Each number is 128 + 32 x the weight over its row's rms, rounded and kept within 0 to 255. Layers, rows and columns count from 0. Numbers have three digits each. The size before them is the row's rms in percent of the matrix's.

# layer 6 MLP up, 384x96, rms 0.14, rows 58-130, columns 0-95
096:152156117081148095115130100128140049158102129136141090075131150218165160142095143135098152090122125070134166120177151122128079148178152130115107113134141171168112129163102155147184123181095103127118160071097071146098115139146128136101124115104072103124113045110161129073100104179068128121
094:166119110087119087099113133121156110124093134042087179099132130127072113104169075075087077139137109159118145167119104137123150127103171173152154194094156090124152115076106183111133149113128130099149086103057150120110168126119069218079117107158155142128166100141140132090139102093151110100
090:150132100105159115169172075120119109126151074110161166103143166054133155121139117107086089111189158138110124151163121129104120108129163105100103165079181137094146125185171108093091172149140140111157106176111189073199107172170089087153134103163177146123160079128142102129138169081139082144
105:111143120096148123160099098140134134122124139115142196070142132150163149142098147107072117108130124140090192124159130089114136158130114183110101136131091109094117199153090122111117115114102169081099142078152072114063060131153121073107128136140109102156190051038129145061132160142151106138
097:127145121154102087105125094157137109101114097139113079173143085162167075129146188162111160126128202101098156081151181077152125111139068145103116134112122060157143114121120141120088132176159177160141112074113082163135196159143149173125079124117138073057114108085088107114109112153146140080
096:067168098145129126119081091116143123120135150082156121081129136147115155202142167147103061125123148101185116097095085164128143176110184135098084089176151137158136112191125128147101133114082075072142130142096109119152155103121090078162122109147194177137067119170107166142179172121130088141
111:130180148079144133164133173123167113184189160147162166117140137107196139092119083170157133122119117162147091074160141101133152175077095108128152139153135154131140145123065115079144168125063148132136128141196199146080129159096179180120100175109164168082121149082104146152148128129129120088
096:111167060121127131130144163112145110090139074113209097136143178175126150160091116107170094106132106097133153134096133132141136138168137123095194155108150140076098109083096178073102165105135088128127131130148185184112191151117138177123055182154170120160103099109155140124138090130123179073
100:079172169159113144118089100172097115140130142069189095172105180097062162130183161143186098116123159157142125170129132069163120108118180174195114103112125151196152119131121142147144110107118140107098124105096110147121117074130110102161045142079149154100143183149133108162148079111155120136
100:146154155131126175141138147111118068113149138112158070041053103127160127140147093086137150117238093145095131097170107149148094148138161114092079152148150103149132111127114193135093136131145123115132111158170136131122132113134126072066143178162148156121122105133166164077042127135111114088
111:151152118111146103119093149132153109109125141192124188051105084166104111145130170068024106101151133120138087127126140103123154117162099161150169094104133085161100200136139171145123133140126121142136082093094099147097114079108127103060099136147148097184117076070107141080103119142112093088
103:163142140117101123112175086097127150171154148151143164116120142088145118171131133109059108150140118096123131151179153055111128110147158096101134121094138181120120128142095136143164173160095177065114105102167101165126206116124157138087158138085205086143100150056095148118104127150131035098
090:084127148163097115102104086133102115087112110121185196093140104122119199128148130092174177148125166078067155058166104137141115187148114111167148179137086169129152114156108105143128131040052162109129053099155121118183091135122138138160107107138131117137154103107088141155141117138147158125
106:140102175093149107145101168115092147145151091121102141134076143150129100133093083125116108110170115096198169162145130084117155146142160201152194155118123072140140131101179159170100142153090126180108071161102152134026131116138131174159139171120194158137141157106133162117115136194149124149
098:095149109107132132114131074116067092119161153124187164106073101100138093118193203166118170113103173099055182129157078164145098121150120133158117135180122094124072108108116148137083122129107126161128118121124128121198151113153151090182158147118139107109133079119091142063125108139135046155
085:153110070130130086141168046129155161141104164170082168155132145171127106148108130138103122126107112136159081173139117101114194146104107150072138189169115149156107159109174122102089171076130102147139152086140139158114117195112132138106173053143174101170147098162125119190193118156122118158
105:167089135164132126157151156137146083107128102097159183087104199138079115094147178135099051110100087106125169159118120124104168124127087185119157143089106101160104147104216103170148121124101148161111141118137147079125152166175117099118126120163167147113155131147122132024127146180107124079
095:124096090075138063126157116193152069158126101119186130184123152126124134151124096170150139102151150159085162154167055120086088174203115108136074153075141178117106185180107131161133101115105127091059097159100130132164100129093101104101121170096127111125125148142103168124119145111123101166
102:108106100122148172187120153063156078134140132133154229169104132119095138154126102058118140146150092118149118121094063157110105123135158094100108116162146108157116073119096126137115105198098043148117064111122145166134131074100130117157139141169172158157106106097089090074140098162141113120
093:064146137193120153146102090121087088137172168144112169203125158093125170102137173093184156116182146117074173112094066168119078137164164160116132144129156141155130126111166172101117105152139158119117135139084147156225091121098120141098125153139080139155110131120110094074121126141104151184
095:099117143193122095136138092149112101116105123132143123138144104165092146154157128122187108111101122112154146113110184114143047171123145171086132155158163181154173201145162177118078126123167133143176166101151101190136137096070100172148138143094165129119173136113160158143143202152098184183
103:126097126151175165126170084161146097098140138148162099162118123164105168127121054112041069128197073154116136138093194073167110119109198111123089152091096142154082107132139112120112146149113122127145156141109084132107106131057111151134139133075132116144178120075153080127094150137172130175
104:092169127183151127125144099133157165098118178114147140110120150115145133132139125137119106104087221113145091053094089177098106219106178152108097155156113128195106159130163110174049152173146136096130108126145165072151148153125111084177101147096144170114126114124096140156148156152105162093
105:126073141135133146146109133148132162174098176119137116152106151130054178126143095048204126094153132201156153127155169152103110149126164115104144140150125105128146142117135153158136151121110108103108126108114124136046093149088122188133095119092131166149154059078100187100134144119087155219
091:097107104095113078133092097188121122078097093121106119124112095117164187138143151143213118090179196180097112134174117024131164137122127139113126152136148114106166141116151134146124155102136098133103151108045101137105119113097126121098142177126137156086208120140086121107103145191155119153
102:188102117113125099142151140124162137098157155115109108101094154081061136125130092078126159107116128150149114074129086113130084096149150136160139177114131160217140213131196155089051130120154105060086098139161137160156195165181095112119103126167116156097114160131137134127164124136106137098
097:192167174137135100120119096114123162147131119174067102094118085071143166139128151140087110178198116122123058136155154084149118139083136133139126066135176156141078141129106111090123113109137089108149164050124134186114165105074162131091112145100128175119120059137107176099135162079090123130
107:109158094132168199120107127063106087116144101126150138160098122102046133146137166165138174101104147077072146142130063144129116079107204144148117141126056122140120111059159142117065110129087131092087114126175196102159154092163168106139125128171137157104125130136133123119087177116107111149
099:096155124158128109113139112113133171049190165132117106060111097148130149159119126108145122153147136100127110117161040119089163111097114129078122098156103077117079095154110121175138091135138116143137152127108168082157190166123221128090121149165133143140116141152086205143093092154074139174
085:171112085172152105097154106106052138128120111085134142093146131097107140140114151194155142133091129122065116123175144144144110138131173101135126139137101156130130134157116073119159152118048168156102114114140145156168098151165198098104080107162192100162190079165097105148084124073088066138
103:117146108123097074162121123150162166103117124177120122107067136132156148130108155171102084145137121181095148135172106100146092087150168109086114119124111128140152191085125166166141124158104219116137133057130138162085128136154050076096109176116140144135144182071140121145178184120122067163
101:125151171172103094148203129089125087112097100180126110129118086109185077118163142100102141218077135081081087110149135153165115125090204129126127129149124153142118133199131142124177131119112100147097121085142074154097126186143139163120108108122166090126182126120131092111174109141071084145
096:134182147163101168081114116133145083182141139086171128172117139101145167177114090160131177117166106149122101121179187086128103133104086065171144117106108130168186120162066134135155150126059135129193147120179157159204111139089158133110082160166146110120141104091130106084144104135121119089
097:128135135025095132123096100099097121124124105103121104104120155097121111140128145137109141148114110132166091117140101099163089066184162160110129144166161102126103124114077149070069115073121118118164130002177120137176143134111132210181128092116171117128135157105116091109106124133090098136
105:102145114182169149149126113106078131137123104091084149091097199112122090155147085148143184105096196096106168097095166171130066154122139118080112171159178116154134071138167174178117152198167160125120099085120096120113133169098115101118101128105142163141136097067089094138178136119156148109
098:118185142145113153067118151182119156100141161135142188134121129074086141170182090140121144113099119065078126117168129083106087143171113107156143158118129090074141090211041127158077143110122152147089107127118126177131103091156122089129093152093136141121149148135140058121139117193097132158
110:151125091137113115149200091120120118101118150164154146129181098111148123142116164115147173095175113168089146128162142145086132173171140132179069145121091128111129140070122151104122132112111163080094104081067061159124080150154145134120140086174127179111148191081059125108189088122184139099
100:104139126139136126149138104117101127108139166161143160115138152132155135131106178145129111038155169160095131147123112129185111104129111109079115127107204081114119184038187118073085143115118136146151156019131118141137119092118103149145130139092098103087168113144084091186146185117107087152
099:148161112139169101092135091105143150090157047090178179146111097126113119151165116152054155132155186069087083113096141201172167158152132113146135138118110135133091206097149120144122118166161156139133210115088156099156129138150103158148134128181158112116153151160123083121124158096134185113
107:084107157167123092141138071104085097110131167127138121146061133098137157167075189164129137058109133087093082161144129168122052180106145140111088091156112110158176162139139178180156109146165127183127111119167179116129143134065168137122146144141146098145160088136094112130074135157109183126
102:131111140138112187108159152160097140086131139145178074148096167123177117148165123098128075135134154093119113090167108094101085154159145136117081161132126211170068123111114118128120119136155136104154120126108066133126084126209159063136103172090105157137151084096135114102182080187070142093
097:125124093128152166150082107085143078185158119127131133144132133142137125134157155087142155103177164192146177102143120207139178083196134142149157125145146156136191152139194168107106135102122117054133102168075138133150095103075122145112131113135104174112072121152120136041151143151182128153
101:116146151133137126154089145122147110072145118130158153142116116127144133150149123081104131139180081083099159122117126148175103174167161091138210110154144105103105182096131140159124107128107182099124168166192192143180117118158091148160094175142140133159107153126184166068095199124086211130
097:125142178128130103100130103112137083116132172086165163147132129125128129062148153104101144147170163079138120087157084131098204167115097073155119103088166188121224136134115145187153128134117092091148128109079131144090149101122151099061136093117170072119105113101097079108112101101180128086
100:135111143150143190130195101083149074108119136168114117145103152146131132186131107112115128100138124151061118108128153155145189122072150116083086160114121165130155122097100114130118184178123166084060106159111143212160093139109158170116057139170102125115107181107150159086145163080143092161
104:133148097138134129141090102133132123147061192110151094104127170118125153127158050123124200118133110158175145128148139131128099200198166184151177148090149106172086106116123109112100075094138182136137127066181139111153177155138111117125106099079168100087144178108093145146173121157114177138
095:188164164146173086142072097146141100131107160110201118155107172163105205139132074122083101080102119141153130127157138150130099179112158102132116137121129128076075126139088150108134161115162127063119066063110138105126135176167081102166164103133110136126145078137095088146139082092131089079
095:131178073142175158076173130202124096115056170109152086108133088101121143139106129107171121195148175186098129098138146085102124151151136049121129160121121149167168157209130108126162099115138114044169150109121151122119155140092147134133105136119157111087121109160162099159139136074139100135
105:106167101118150122091148064143144110152098150130174133129138115156137135149179092148123064120139142171090117187211123146102076138144175099166112083157099091185125133165168103100189080123121125072138080131110153168080136144114103115121163149155182125114170113105096144137184185164118087167
102:199133129176149096128131145125142123091149116142120189083137127143159133124160173095070116133123161108130158078070123104139118160068117124097172122102102128124129126154134068094216158166095107119109134089109096149117085160126150101107177137188094187088173147104145125064129137148162047151
093:098055087122140069141113126177121153101143073145132111161156151117104167101147132178085151097202118126120138119166079090102095126182126113150181158139079149130192141093141198132080103124068157122132140071105181098117142143158094130099120121136132125095111139102126174117121152158091134215
101:099109086092136091142074181093116175100124150164116220157166121131098156156118145118152159093113186132157099111162148118128072180115106114115130204169142107136155152154072196145145087137181159142137124113092098179123125181086176135116155070141145166158118117154144191124115121135147157123
098:086122146149120160126093079140169139078064116104152109156109127095114134100148109142092083126130169145161148133139054177158115121094196102042199145148154129150110113158077150069141081070117095132110126148140125158145100147131143130111127136120139169053177169156149187147139123118156133185
108:142143134131148138135135052183105124106158135070157150107115145152094189062137126087099093088164075101095167163150115098144100174150146081117155129128133062099088136130212125102119144108094096146079173151137065096122133154107126082184105150151182113187137151145106146140126167165110153118
100:157180166104059105088087121098112137097101126091076172171082120152141062124170081137108105149166111076131140110167142148089107074096116090166092196119149126129156104119148142078095069129071107121157078097142116076150054120080154136086099110127132135129112130081112121157104126144124116166
107:164193130141135168062075166136139185139088153206155134101084155096137118118123106083097139162174074108114133105170143109173151149200153123138097106157132147090084133130073121119066153154100087152116134118083148100144174104142163066152109132151115172141111129132107119040132124114108110150
102:092125131151160093128131084183119152128088130124180139128135160144161132182167185113116168102168129100112134131095028153130105136189138136135151100086132121231132184118115096103127108116112149048126142140150149120172116132123128159118125126125178040105174121109121109168197099125135130107
103:119162180147140161117156064120154156149158152162145091127104135053072079099147215128168084141193084154112098140095091150087150155156134103131117120132148140129092123179132117144171144161122068140135110125153122119101170129131167132082072091134194147099143080155084099148118108143151061135
092:071125158158141128144147133171165082074184112083153130096133104107091130148152113094060068122127142077116143121107133146169114223150133184150164106079130061115153159069092111156121111099117144159110205108132108121119110148150111163135138101102170144149166152113118091130196158143176111115
099:111123119135135097113147127162107148113127164114226143088126169121166093099082177075130121154115166150072114141182164125165067037111189109127112117122125129148128164119171163165134140173122158114138081148156125172106190156064130129151159145079150132091121149096143098070155148095093131139
095:115142131030119080145117085092078123145132136111106126156132101160108181100148187131143119099116118105138120176122069070129167174118148201149157140078202119158128129116180121106116063145131126139097174106157107115159124143101167128082031139114121145101123154097137120120105185099117154111
101:109191154195147144103116161144076104151144110137135115190117122122158132144103131150181086135102106111074095169165127098079128154187172151129101081115156175134153098139134152155121095069122087134094060083144136130149135188128166196105115093060105126126141171112103087178175112122152156148
097:126160144157087135122174141141119137169151190181111110098140161095162108087136176158145145182137108078116098146159164113166126157064132148074121129121161147118116108198100129144224107164163096149100107102166100159126143137092169108113134195193092186087182139123106132121141141104124082113
099:081175139121116114136144105128079163103136169151105091138083099128092109183116128175132150121115130164128132126126111130176088121130145111091130111114158147149099142192058101159121103191119152129078078124130190183167101131076137128086096126109154172155143165082158085198164135041163167134
100:139110172046080094106108173121132091176093162138076111094143139102119129174161135140138087092143097105148131063134112150175123184106066159127170174179102117086109077103154212090103144131084170103084109111132118108126117157163143089179105107113109166170104156090137111145153142165112126134
087:086156156138121108162095201135161196121141130113144163106095117144139174153118135116130155084167093151131079095119167088103120138100131165129129140113075149161164157135116118109068132150093119088179031078164146154114167094099198143114152134083140164147108157108132107087134049092167121105
103:118149188162147125115150187129115123094182127073116173121082144062171109083131143168096155138103160142074157116178120101091144177151138073096146105098113139098130169169162082176189123128106070114107101106134126154170128146097143075138150177181159086125163129070069113148129152120105125116
110:085182145176174100183092092125167160110139083121138062124080082146138117102164075135143051146109075130125134103114134139126103110120180169090150166137083114146117090145177198156093080121095132101103177144182145096131084119111106099192098148094166120094133168100110127118084121120130117139
097:177101190140149128093189126110169139178115137147163146105109176094142104153133145104115139162185085098073100073163136074128174133053142112126065134127163095162163140126119140152138181150075126081156144073100132124070127094099150141093124145123162159072110151131141089070084152104147149135
091:115111085152099072105131116160146098100128145134136150141123157115081131179155050185101104190124200085119131114140098096190074160137167106095085161081124111100101166162119132170152148122121206126114083083118130095148106158133113036141113155122115119129133143181072127106120095124156134110
096:116144128104100162157149152181102084127161148096142134129112104148147184116156133156161146059121147208127057137155126038127120176078128150114146169113157210125114097152115162124173150155135084106124163130105166153128111188141114114104084156071130205123121146127184168125108138094120109132
101:153161090176097095122151109108036148094154081089128134134152193139093111141111106138100104111094212034155103096146134149121113122151116075129146156123076112120142111165150137143089117148157067168144143098100153155085116117148175099136108118163125128142140042148079087158115108108100127098
098:176080115109179103085177119107158091109106074162127118117126155182097130118142111146119055154137145097128155121116166114120111183141136193077205111134162136114089094096138153072166188182126137120090144111047127145101137117159182201108095161134112075144101122132141119091140133145117156131
# layer 6 MLP down (transposed), 384x96, rms 0.139, rows 58-129, columns 0-95
095:119141136113075116075173167102079152132125154106126163102094110120109130154098134176131177087182134112147087129080137112111122093104141151105159212054084096107130175152144086097136137076164144093040125143114135181121071157108117195118137137167144130123168122103168091159095151115164099132
089:077103142170134121144133177118131113100088151136142045152116134140125121133093169160118237188104159106125110162142156115106082169071113142152148074153129103144095123124112072083156132172155079128124119119163165106162106096155144033147126135139083150148134149144111136180100163104144073126
106:075134099187161148146150141128147152108115130137129097162129080130116170054136100135156148159161151131123116157120152140097167116179118130153177127113133095117048056155154133127121136124133154164114132152134080180149083094137184185141137106169101048119095098137200171147136173110160145055
109:061129106131136134079138182142091111125128077148179135119128109115095135147116118118183168166095065102150104128095173121079056107131134141095097175121078047118135110150129109120143109108108085099075137140138081127132178128144127112117142141133152154102082158168094174211110081111149135202
089:125127106116146165145086142172099156172133117072126176050156174055112129104107090086093143119139103165122129141089141144146090139090116153132083085176118122122104136173146110131133170074070162087079082162116174158132064186188128143096161085097108162155124111100148182136152142137110134144
097:000113133137102114154126088106123115114125153095161125131111060103183142149122123099134128152119143114197105152167133113105153117110124102116156131191111132110096117109136116177096201161115138121105092125112117131115187045168065108155108156081160118104143130106108129121129116143094159108
109:141170159165140160132133043075134101094166105113107114134096090143099091120086145144142102106189137104145149157152118122118137117167179182102114146160152174126143111144143118194153123143185128100081122121140074063136085135120119203120133049137134176094086134174110146088155113134152177179
096:167118137113105179118153104136130150108069126108158170135115198080146070152158152149064184147163130150141110136081125105147137143112145088094109090158201101176142076180141112176115139169166129127101101133145142040153068150132119086120116096136076153144130147190098116137119148167131088166
098:069128114150097131137100170126103101121129090111111111114142114156145150107100136168123143166067137162125170172063168119127047116079109120072167132154130142110179151116102111175147104104081154152127092108151137122138128163140153088165169071138173103136060059133177185099145164176169152094
102:119155130165131086089106103146160119178114160123082154163126161088136168063117192137134050121153115119086143067078125143121089080096085142146162175151104127118144126126168124125072221095164082163119110141064121132138116083124139180193109081126111117120102120097125167140153123135131166149
122:172063079068151099167134123117123106150107060099196117170090118101161109146131150168181149100108100085169087059170122113134133096123144095153112127121152121149125092199074115131145129090114125159137164194125095109184170186148128118109143130137143199148093104159128142149164130120151153164
122:094107126153142161143128087123136148120133122118147090136183062117162104091094139153123135148139084123107143106122123136167140133097057097126094086115118119116134165190111155090054166180120165178139108048114099086107120109158138083107129097120129137193053182093085082112191092137099143157
094:006071145148137143110091111140126147187110199143104106099095093167075115105112100130127172172133141144163062167100124153175066138168124119139114086159178118147174087105171150123096147179115105148134132118149138167101143087098129140129108106182073137106163108094137125137125131159148135094
089:135194066198154149148129085178129102123146125158129144090138133135107129090156142168102203147091159154136090104167121120120114138086137109049081111080147159071146177098128101067169089104200116142106127151114120113170127180092119141122117127125080121133084141157130087092191139092107109117
098:198184133123103122159156110117114119129109103113128090200090107174068148102126128134164115161179131134155094169100101139147176117136119180100082109114201128142160179117099186134128158136102119098106124151103095105101099192110125176058124050120200176107128130096143098136148155134124150104
081:108157216193132145151087196091129162097175152098153104141126133084100168087107118134129152128106126116139179119120193146143098078076112158171115060127157107128120124097116186156154161156057143119169108084148166154158092107149100144174108160152082135126119132101125113136086129063146149105
098:082210097098112135114082145178122150094169178151130070201196089152231162124171153083120161141144151139102134145131144125102082133134118125105168106109130117084136145157105142069097130156155105100126150137100104155127166065079161131130089108112118164144147151150120180175138152098123118115
094:097176090210164151117144138057147167104096191133124092033155161169143175126109129105137136116088135146119116115118057107149106157076184181104126117149120082132127123120180048122123130122149124163168113153152109115126154108134133058112111152137150123163102123144139127160072102161170139151
090:115153178126126062091148137194129152105116141143058055159175155149164132134144140184146123130129087136083167155145165098098129139133111146144168127103162119106159179093132162088141187086137212112125177138103137089089100181119127102123107077097103092131135101149170144164060166108133147132
087:212098170132140125107110173128128150112045128168152085089099139162088133145134106104092131156031152165148125123190170144125156100142098110136100128094140109113125109149085135106086125103137086102150165170152147056088110121125097087151147099157200110151135155098187152105121155094140081115
086:190148122060115138107134162116155159154130141136129130134091135153085098163134112138072107152189152109108165170132142135118181108103122066165132089092168105084139047115092147132149157167116105118087116164128148120107096150182177200100144095173151130160094134156052124119118054128118111087
102:063192149090099068166119155098125143147132134164130127071141132096168157054117129161147159164123178126158152117226110164065129151115166074166139124149121076129155123163149111131108196123106140103126119117161166100213079114127147101132159151108140100163119139161147166103132126122151098107
099:000088138150116117126122080138126141089151149116133150176096097123165131193086150160132118130165117137140093121159154117106139140092120122130184174179135125121188116115153147129159213113104133139105087105130122157123199051155102094129118152096143112111183143133119122121142157175114127103
095:120148124092092084096120161077111109155157087147101067156122076108108111149131136140103118149110196065113172081136091102176119111121098126127111160095155133117165078146101104137091141142099178145137144118177109113185156120107124143151112132156184079133068205155153097199145075065138101132
081:114134103172124144123118132150160118145110166159161151079134095143133081118140111078065085146092071086147124108086112223114125142114162145137127123126168145101123090111099129102112129167129139152149128149180151102174229187144150117132106052159093120184099099130162115096093096059098132126
106:128133067126129182135147135151160153122169084110174165077101137124144138084103120127068132088104176096088073074144182125167154109135065153096128135171106120059132076168124115132109205133150086173096107165115091141170132107155140192107136089117061132097131145111139118116110122118163178126
099:104088135132181152150130148183109166098135102125116130141081079112154096117141145133096150131150117153138145125190142126071085103163090046139154165131146099100126139146083087140143087134174129151208138210197093088152143130153066093133104098121168146120079107121124095149155086137137156069
102:109095126063097060142120158128054171160096161126053145118117118167089162090121096088110136130157079174120110120188150115136135165112098173166122133146141094129180144151128092158184156097110173138132149154102058096134110106099056135101104086062170122158100115098125112123142103110141130171
095:076143107120123144130129111096111134190113127142134155063228136152115087135062110186139163094083184133170119154139121135126106126162135121115137161124159165079132142155122069100145146153084159141113122063145153211183129087097077073159123112135145115147069140117135119146166120135108071108
097:000090151107118115140050196136112087141137121146142096148091109170152120103143166107134086111112144124146149155158096126139118065132106134096143128156131157128106145113136133156124100088159102116102193132144159114115098143139152197129141117097121153114117166107130166142113133148146163123
106:155163110146151154079133089101124096139105155097203167120105107164143109060023152126063114107096181151105159159132118095129128088150150097140127123131139175131164105165121147122106115118098063096102163116107146175113042135165118158143089117174148164106108070159114107167146155133144134092
096:194110104080133099116091155100211128152191185083132175142118130145090142122112143160136105092128061116134140103107126123117156135149102147123139106133154116117128075110170156147042162146082085092143129126093172131064096104169135090144129171153159090117093102171126150083099113140151170196
110:171178125188122122103122152103128158180132110153152159110127101137101137111172096147124074082105110172118190120166150172073129061175142111158075173145126128080115135123095065161170141145174154113117158136130132085114115203062115143114126105051156149104112114192169138113121109142116117160
092:080123160158181106071143121149091112110107143091105115103111112139149159141095113119102112168111123123084116154094141080164115191093097156107094126155141140094124132090147077156152197174110167156171114211107109123073084084139151064083137113190150128115166128167123114139088166058124167142
117:117128170114094153106128058125160123084120150145131161114127107160088103168102131153109154168146107145110069124119128141103130167117098157179136140148113114157148119030112098059128182110181154090094152092133092077153072126073077065117144148108128210127125102140098131147096176183115140124
091:130086103158178143137129089082109150129086091140110117097178064103164098171120158149140154160170126168146123134113176217163141112082178154120164133150086119193117155045106140151194143126117133141128111108133139105170135155147121200155146086171118155100092117117177164158125105122151094086
120:138188115169125165164142150124110125155139121098085193121064150148194136096102151074177091161155157121121148173088146139125100101134130140073156121126183131168058142150123145185161103112137058133143141070084162101107126158165117130143130108078060146159101120196160129137124152087115099123
089:139119124148126110084124132095148101164131137110163141107113105110079125089114036147090128099131122147166102081157067146129111090136090125182152169145031111151099070136135100171207150121145133118092101158153159140130067160128181108125147085108115161066122200111129083140124120142152096104
095:185094131090132121155150135132137116135081171162099102085086108124163124131130128111181098141100042151155140132200121055095056130118106124145120118060101107157214135146130143096130123063087122123124125147150132166089138099074120102165117170094130179174148120086105158109128078143122117099
104:155140111145137143095112149132143119124118090149175113123183127119081064130182123103136130154155109165154187147108116127193133143136139068133145177160144120097127101083089060141128169131203109104095133145113146074077066112188132182139071121144078128090129187114121110140141136172113069178
109:093079148169166104136163195183130157123111107114169100124138148125162100106118079176157119131153162112130154114107170175097118131080128115124105127068138120209178100051109070115112123143154137121091103159119089099152120121163119158083116105168130086070180129141108101143053106115096166172
087:182124095158167138102132153135109185099105185133119109064082162109078117159152152131167094175076079130087121135129111121157077146060120138096084147097148127130071086081074145140126150110132133191179188127122144110104136136142123118092104151131162108154163122056141154173099079122093105090
083:168089129107134147155133123177138126168153143135093160177125112123142128104125146170115147124059128125128129165108088136102124059087095192145082163095117138153138112161124149127134158106132086170184143075091056113064155169099133124074154114076068130083164085110113113173178076116141070131
088:117117092112138098189130208112133182136141090140112137134124161078118111139127114114108102089108132144134105156081101064153094069191142157145123116142112050067124120113144063111058140110126138156147141109128111101143127126127108118152151157156033143131163157160168150192145163191080124120
102:151155094150136082108051186142114146106085135085079158123096134144141162152112134134151088182157086112083162198144112071062146118121113157165150119093095131204133123121173103068116078114086131123149168109148093080101155105187096196128153171120121157140136116134105129160136115119132163156
117:196104137144140102151153102165113123118097141125106179132134092130144106103181109123131116162168131174134019137191111161171127111120119110112111183116128074104186079080109149123193135161137175136125036102138106121098140161100143123152128081083130135124109104118134134116126184134103047123
099:091086135108138120151135122095156136146177131119076131095076166168098096075121141150190111113113089134169082105156124153137175056141130083138171073133155121129098103161218144089145126140172189168129135109160138160124183163142140093130081114095155092109076109160134171080139121147175155100
099:155121124130059115133108130118169120122104134163121129156084146171128168061138120156094073113108100106136124125140133137094132086111152128113124098099134071058087171128102156134165082121103122097136084080075104176136122103145061124148172104046163143200083101195117091082122120134165157097
102:134094196098117132208092140137125173134123123091121137132107091174141153185119090148128148173121141125156129084125097144106158082115111185062161152177183126149138111114130087077144136160141103136169091182132160116140105156096218076168160163128135125065165104164093131099107099103144168118
104:113140172057148142146175172152080130141171126066163146112079113162083100142145127112170116143119130097097087141117089159125140157123099092068210141127116102109195146149150104087065102157146123119144111048124122111175133180100138145086117177105099084127075113155080105143134143116084142114
094:156130116137113182167055139130123136161074117077094132116166126197082086125135142141136071091090165158073095121138130116157159131054127117113115161126152140104117068152116114193107131104064106085121147193167112168128157132120105091088121134114099163199136086123161092145149098168147158151
090:211170207160153151154153126120138092144138140100143088144120173138127096118200124153120064156161076161118165171154083108122121071136184139148149097107117123126104119088152095117142176128111090113103153126142130088123122113160111184131068194101118093093125139076107068151149186119107163134
098:072113049068175111164091150124131123138146097094108158139146150150179155142134086137179165104124125131105103119144185110134091124161148107137061133191110121090197133190145080141146192136102095156144126102104126128078110111099111133129121065140108132174058175115142165146133116101167073139
112:059108128059107084125126143125129159160115151104142148182161103158168135175088036086162113111146142101148123138155088088099163131169156102095109193157153171129145138155092083096118104154154163156166174081103170104150135104147183162072183132136101149154112143102097181105102156126144128144
106:177124118147111166117159149139119097188132146070138097000118087137124151137071138128142140112060113140123111119101159136106110132164172116112181082071097107155161094107119104138136223145134095128166095135081146134127149124145082103133136107102122091080144130183142146109139149107141098091
114:125086137105167115126121131107113102137065065105117146058111169091158104103149068130093099126156168119142114155123157130094124108129166110148134146121156146186059095162129137136127185190052107143149161191118120161130073132082107125122123172122090155165165123101097140153136071137109213101
098:130163149106148123185161094124154118090157116082081087135100056179168087108130134083146149161050170130089159150138107109116147091158136105109119129103078138081097100113139141191128139165090134114120149129124124149080076085130124117173125160164110135191169108150210130099164085172152168112
094:103101088101105121116131130107113108166152131138124162120112094208067112137154083147082131082080191144125095112166168154160085096161111131118128156163120144171152144139098137188105103107140134097126071122104119106146164170112150100145152111109081067119088160105224153087162183078101167140
099:196122128123132135165112138130117109139078184108077077133118082172098133129091088136217132120102128152151133101118140167135121062104075090089103168106120116087198121176174147153183119151127141145176128160093174136137096110148153095190094163169066115109144113131078139127111108185116120122
099:147104160132152184138107121161145184151122102097102143113115109174095146101103110117082127112148205123147099170109088148149109104148154200115091106142186175068184156100142084070131124089110177121124153123097100095143079073127153122169133094155114179168118083133100117094124041122134158141
104:132126124202154151119134145123195107071080136106159150106151154120156084075092136122132137170123084112121177070147160157197086121099131102067058091167165072148122112147118112094120156124151132081180087112116170099123122137204103140105139128163153196133131097175133095124161110128135135152
089:181134154129154132129144065101146102130149157106114144110190151072116168117145152057111122126156123109112115102117128128171193054106141158071197143136122119128100084119162162142120160153122127105144150143101107116153120179070082105089145091180099135136051087134109185129038126140119102121
087:117123120123231158104115160147115090080120133077125142149117129142091145104098092114056110102144157123129172141116184175104127155106073066138111137114133112200138151118144157148071131094070085093111160115155216138148168161117122128167096128134104030097115135138138127121136133137150163135
102:169119056108133120120131150141144096130107147171158088174114167142089105131187150118145129131151114156123114125082136111142115134081097129095139158125166086134167133086120109116144153050149135146153144136089109066045176073131135142136164085105157114115076115154146107052098108190072051116
088:129180126196142147128168143082115139099139141168135154091137074100172155142097138098096094130101147064120154149137129111078104086197137119129110022148196157149133133139092059165130113128160093121174145129175152101109062155156140140104104150159153150136121091159146128087122067123109098154
084:022135170111118114130150120134142161152143070143169092123120117126125105075168140162141106145105084126130133106160116126131113127216088131128103169151110144114226095116088114119124140126174124195120193114101118116151131113174067137112159151146124066154120133127105143130125171105084121215
090:064107141095159130119057136167109141174145086136139072137096130105112133090123136074099195112114177196117121166098147151158151110137084124128135108145145102161179135092074130066099042094133108134112109145087188141063064177140112085146092103127111149107131148124168104120157113136148116128
108:140167105114142174119132152098112064108160149142139216133117177079126146091148159074113151111151241159101134109105172092181078133104081104173116136120129134137150131116146095102136128116176120150091135103085153157119133096165132140101166083148107135137067148111184162173134096170125146077
118:175178172098084129127118067072081152075152143126146165117083073163147096100145086152109083093189149120149142117065129160106114111115126137130153136099094154083160113152177110139137209127167109128102149129140163102155164068144086139125122150084090070097122144101084070145150154132084111124
101:070089197117104178136089149107065125111103159121095110157149145132111131162134139173103145097115192159109106147087174078056154089100122123107098052133131084111152133169106125133099138068092154195127163103082119159118145086057150106140189170130108118110148098131148114156112127167128136142
098:147109156129162102140152115120118166122095094167095077131144156102140119123099162125156094174173082051145146076136116202088153107182164130172123112101098059078140131126155144132116156110083175171163077078140115147150133133119166210138152123145067109162116133118138123095067150172145162118
104:154154190125108098132094088129115104180071104142140142161066015125115111099122196138167090138110158120138151139123159144107136153091123145141069132135117103131181151142089100079157146118090102101151108120123131149199120090178133211106148180151136119163104171096158106137131120110166107166